config.yaml
d_model: 448
norm: "rmsnorm"
lr: 0.0145
lr_head: 0.0077
doc_mask: true
Each number is 200 + 30 x the weight over its row's rms, rounded and kept within 0 to 999. Layers, rows and columns count from 0. The size before them is the row's rms in percent of the matrix's.

# layer 2 MLP gate, 1216x448, rms 0.246, rows 213-220, columns 256-319
101,197,202,217,186,170,241,240,205,161,141,125,200,183,185,158,182,143,173,233,249,292,232,188,249,194,240,164,226,201,223,175,209,186,217,200,203,211,190,234,199,221,248,208,226,227,197,250,205,199,192,247,210,208,178,171,228,199,176,205,189,175,188,237,188
080,206,206,254,152,168,186,220,167,209,191,190,242,194,230,150,215,204,217,166,220,192,192,232,184,216,195,253,223,174,220,186,213,157,208,217,201,236,221,199,167,180,184,143,177,189,169,274,216,195,210,204,160,174,164,186,225,162,248,218,225,144,221,152,238
110,180,150,256,208,221,130,207,177,149,168,225,184,198,205,230,228,174,200,186,271,186,210,190,196,213,199,211,240,238,244,220,174,166,190,183,186,183,217,214,200,177,218,245,221,189,188,252,249,171,195,223,182,230,155,210,209,210,228,256,258,144,193,193,215
107,246,152,212,184,167,202,213,183,212,195,141,143,196,174,215,194,221,158,216,218,209,193,199,195,183,201,193,179,204,194,174,192,161,170,167,160,239,186,219,197,212,231,200,143,235,158,215,226,210,192,157,238,174,185,226,159,187,219,184,239,155,231,260,195
101,198,167,242,180,200,199,164,125,166,197,208,284,221,203,224,220,153,180,171,185,187,201,274,170,179,264,177,169,206,202,224,240,199,276,182,201,151,190,189,233,199,246,185,223,149,153,185,177,204,227,218,171,205,179,222,169,176,165,183,191,211,197,191,193
114,223,221,227,262,218,237,184,200,187,232,218,175,206,236,244,221,203,177,118,193,215,258,178,213,171,195,188,222,225,201,223,237,128,211,204,205,190,217,240,166,174,204,185,191,198,206,204,163,253,239,194,212,204,170,163,193,203,190,232,182,204,199,243,185
090,133,225,175,255,272,169,172,151,182,210,245,194,203,235,180,219,187,205,254,213,190,229,214,219,172,154,189,201,187,202,182,186,171,238,170,203,194,190,154,196,192,199,175,243,229,200,174,177,220,197,216,228,187,193,231,156,215,198,214,225,262,215,218,246
104,255,168,235,200,224,194,215,170,205,169,204,237,217,176,226,223,190,213,162,179,180,265,202,198,216,223,219,227,244,213,229,226,220,133,145,224,245,204,200,221,241,249,189,152,186,200,197,194,234,200,227,199,210,173,194,119,202,288,212,189,167,168,208,246
# layer 2 MLP up, 1216x448, rms 0.246, rows 213-219, columns 256-319
100,261,207,195,141,169,193,154,185,184,189,159,121,233,207,173,178,223,229,196,234,230,191,250,186,206,212,153,183,182,200,223,205,161,193,225,211,211,170,251,205,188,201,164,198,178,187,269,174,222,184,188,172,192,163,248,211,192,182,176,225,147,214,253,172
081,123,184,163,196,211,190,183,202,243,222,224,219,143,211,201,187,201,151,185,199,168,183,181,206,189,179,217,187,188,184,221,268,171,171,214,210,238,204,203,205,241,220,214,230,223,246,209,143,218,183,146,213,156,187,204,239,173,143,196,237,215,229,224,214
108,232,199,244,175,184,197,235,201,207,249,205,224,169,232,179,172,207,151,217,216,140,230,193,142,235,228,210,234,202,188,191,158,236,163,215,170,195,204,154,224,180,177,218,241,193,244,189,188,213,179,182,164,177,189,216,220,244,200,205,177,192,209,239,178
106,203,169,156,215,185,192,187,223,209,181,235,234,207,185,229,238,180,183,109,176,150,236,155,183,219,208,204,156,253,233,180,150,190,216,217,241,228,214,191,143,169,158,238,245,202,195,242,187,219,196,238,213,176,208,231,178,191,185,240,243,193,242,177,215
097,261,253,185,221,180,224,219,170,213,215,209,229,211,217,251,215,236,199,179,210,239,230,188,189,207,213,209,203,179,157,254,201,212,244,226,174,198,255,195,203,224,259,254,214,178,142,224,208,234,237,208,167,157,209,253,207,181,219,184,246,238,173,191,183
115,166,246,261,164,203,172,227,102,220,209,190,217,205,213,178,194,259,236,163,192,183,221,227,193,169,220,181,243,234,182,211,192,159,167,190,176,190,197,179,157,152,177,223,179,247,241,165,186,164,275,166,207,141,218,204,248,234,253,229,222,185,182,216,222
093,211,186,204,212,163,209,186,150,186,207,195,148,189,220,210,183,183,164,246,184,197,189,223,211,222,148,200,160,197,176,170,169,234,211,222,175,196,223,202,192,237,225,211,215,200,159,208,245,192,151,199,208,123,214,156,164,190,165,154,173,206,234,201,203
# layer 2 MLP down (transposed), 1216x448, rms 0.283, rows 213-219, columns 256-319
100,190,232,164,190,214,196,206,239,175,237,200,170,203,159,158,145,173,237,172,237,232,232,189,192,174,196,194,192,247,248,230,246,179,161,200,255,218,214,207,193,206,184,207,211,206,226,222,172,213,222,212,187,240,225,250,174,175,229,216,226,240,169,253,173
086,234,212,141,248,224,231,208,219,245,201,180,187,244,184,224,173,175,212,190,148,155,180,254,181,220,207,177,220,155,265,182,157,206,169,281,184,187,223,193,203,220,185,189,198,229,161,264,191,203,189,189,260,198,200,243,231,210,173,157,257,196,213,181,175
106,221,195,191,176,195,191,158,158,251,235,176,260,210,188,187,216,162,215,196,237,187,213,170,191,215,207,227,200,157,215,144,149,162,207,191,212,245,195,171,213,163,140,149,194,213,166,265,168,214,217,172,252,191,215,220,247,169,279,210,223,196,202,249,198
099,196,190,179,226,224,225,195,221,235,241,255,206,201,240,208,185,192,181,219,239,225,138,221,232,198,152,193,156,196,207,233,210,229,197,235,197,170,145,176,184,209,197,166,154,203,183,199,187,188,158,188,195,192,222,204,220,175,185,186,243,245,159,221,175
102,163,160,166,203,178,179,251,186,210,288,240,211,224,209,248,192,218,227,175,201,181,198,184,174,193,183,171,185,177,235,222,209,229,215,190,215,234,231,121,176,187,178,160,232,211,208,182,247,214,196,244,209,143,217,215,155,208,199,193,217,171,200,200,218
109,204,170,228,196,168,156,198,187,194,138,196,183,191,203,229,209,215,139,215,150,211,204,177,170,187,221,232,219,214,225,258,210,169,196,184,215,144,209,190,164,208,229,239,172,189,202,180,212,223,186,206,235,177,244,202,258,229,224,177,193,217,170,263,190
093,218,222,160,213,221,231,219,186,191,202,205,227,202,257,183,229,184,160,217,154,159,210,194,194,157,205,218,185,206,235,215,141,203,204,241,212,249,242,222,235,221,216,218,226,290,196,224,205,229,170,162,195,194,180,228,197,150,203,197,154,220,210,192,222